Part of a small language model's weights.
Size: width 192, MLP 768 SwiGLU.
Architecture: rotary positions, untied embeddings.
Training: a variant of SOAP for these matrices, 2273 steps.
Each number is 128 + 24 x the weight over its row's rms, rounded and kept within 0 to 255. Layers, rows and columns count from 0. Numbers have three digits each. The size before them is the row's rms in percent of the matrix's.

# layer 2 MLP down (transposed), 768x192, rms 0.111, rows 758-767, columns 128-191
099:089173123085123080155130081135109090154165119162146121104154134101151096118144144137138142148105127192129138166149131161132131134104106103058127169127136126107139112145131096133132147115107106
099:133158140111115130137161147128125168148156129104101142137143095113145158135136135086130091128159149137127111088129117141127164097093078139128091089158112114118129112137149117157166119137124148
111:127095109103125161138125112086147156106096153139134147109138162132146110136133130105151157136103143102088115129150115151113118091129156123114155151111144151119184142084141145127153139141170141
090:121144125097121127127137114128119128142115142142114142140116105120149093130161138135135152111076089109157151144092136138115133095130152127073130124180067119133104166152103098155142106096121119
111:116160160115086152129148159095145146149128090151161070108136133072104106126111118149162101151121150127121141089135148146129100103162144143147147130121144101162154154180083136101123105131136147
086:095099132133135127115138099132154146123130090100120110189126139148101134090117127141138150088134136145162107149150086103101125128077078116099108176109108122162131134085170130133139152092126121
108:148103110156118147138158090084128149139112096122131119139156118120103150110141151090161122140102128137165112141134138110167154134116144141105121117126124108157153113101122122152131129128147138
097:125114135133138112131108146152114092088121126116124111095118117136132099112186096122137212113136132134183119102120112083128111089139154105164084127128138083143175104110145130124150097124089123
100:133076100122109142139142135156131151096179131156174115100181093128156122136092166165139125127164106148143142136101086136115123095147106133129126133165124158127105134121095162096137148125094177
093:123123141156138111134119096136129166106112087153141091103116127116083148097139103097102136110140114147138131132108097135084119123120137146124144149127124111113140125157104136127212099110124159
# layer 2 MLP gate, 768x192, rms 0.125, rows 759-767, columns 128-191
105:129168152111156129110143135152133165144100125099139163132121139114142131140095129081120080118142152106123120122146090104125115142098147178141092139127163107138100107154173155131154145124138140
107:127120135130088102153114131130103140098113166128126134112131101121115150082114145142143129082125082138145126131069175143148152121122166126138115173142122085067135137085131137118157160106121138
097:129114151129129080176142094114109096143154124130127152132112148133114133135083119124182156124082097140163142120140126118143134105137088137106111094140169094166126098142122093073103122135189150
106:129120106142166159118137119119105129138100152127148095072137102104134115146151123101125152155155127110132165174146106129148120088150134141117190135098146116128158173191129185131124105107134095
095:124173125145107124133110096164119110134150102104140122161121147169132123126130179150129140145101096132139119145129094166128135124152146163093093149151134116098153160129069165128156111146090131
097:122102158154134139152126106125143120116126155115152134089158103127143149133140168116132159115083119111130135182138149165142080099129105100125167126118166185124130136131124078126159142102137180
104:091119143172118100146132117135120155116133136120142146160140145144088160106151164090154136110122146136158171130142143135150129151091084156106104072156138093096114094136080148178158065110114109
095:085109138128129152134104095126119099155177161187127130123146078110128130096132096097111133152148110128105113118134116130163136100114110145151127108121148138104127120154090160151163120071139155
099:079119154148133119115121095069149119167105101147133080142129137123119118136169145168139158160144099108136128153136111171117112101130152115129184106086118125108112160161064173167141086113114141
# layer 2 MLP up, 768x192, rms 0.125, rows 759-767, columns 128-191
098:147155115120105134105158111109169150153110099096137117101140115145117154167122112099110125137155139104113141103135064107120131157106049127104118113105135123150138132123120124149122106125128116
109:121123101121096140124111094179119068118155121159119129120156138114162120139120144153091139130141085165125146104142107137157147138142169071112117084144107135162112153145128124134097144160152110
089:136100134140156124153112125136170123139148147117134162130108114106138129123093131126184175097092126155113111153115127140152140114175108126098139070139155127150142113151131111102099116113153089
107:134122142189135154126131198103101173144088139121136147096194145160103138107161098099088130125151131146149085175105143099095092124162118125154139119086144119110106144133156134117127107159140143
091:164131118116119152099103143113110148130098154141106121148135141091155102148115132126151097172115168151139120156140144128167109110112143132165121114118109076175086166129125148102149130116126104
099:131124104122139124089128117147120123113157100108124109128127116150130115134137169183139128109136092103139110123146103134127127133119170136076125153129142115087135110163085150169122104187102119
100:111106147119123139124177115151156158089123134136123113151137140134120119125142179160143140167129089142135132104146111083078122157070092176113102124088129109114138070160137130114146099100102154
098:118139111086122085123140132100130131118111139128164123136136100117162153114124090106155124105170129108182104154111136136169114137086100129118145084112152128120104109182070139130147131097106147
093:137128123132112123168127119130119158153142152108114155144183129098115093099100112109115149088095124110159136132148120102139136163190114148145146105178091106125108141120130126116133141125168162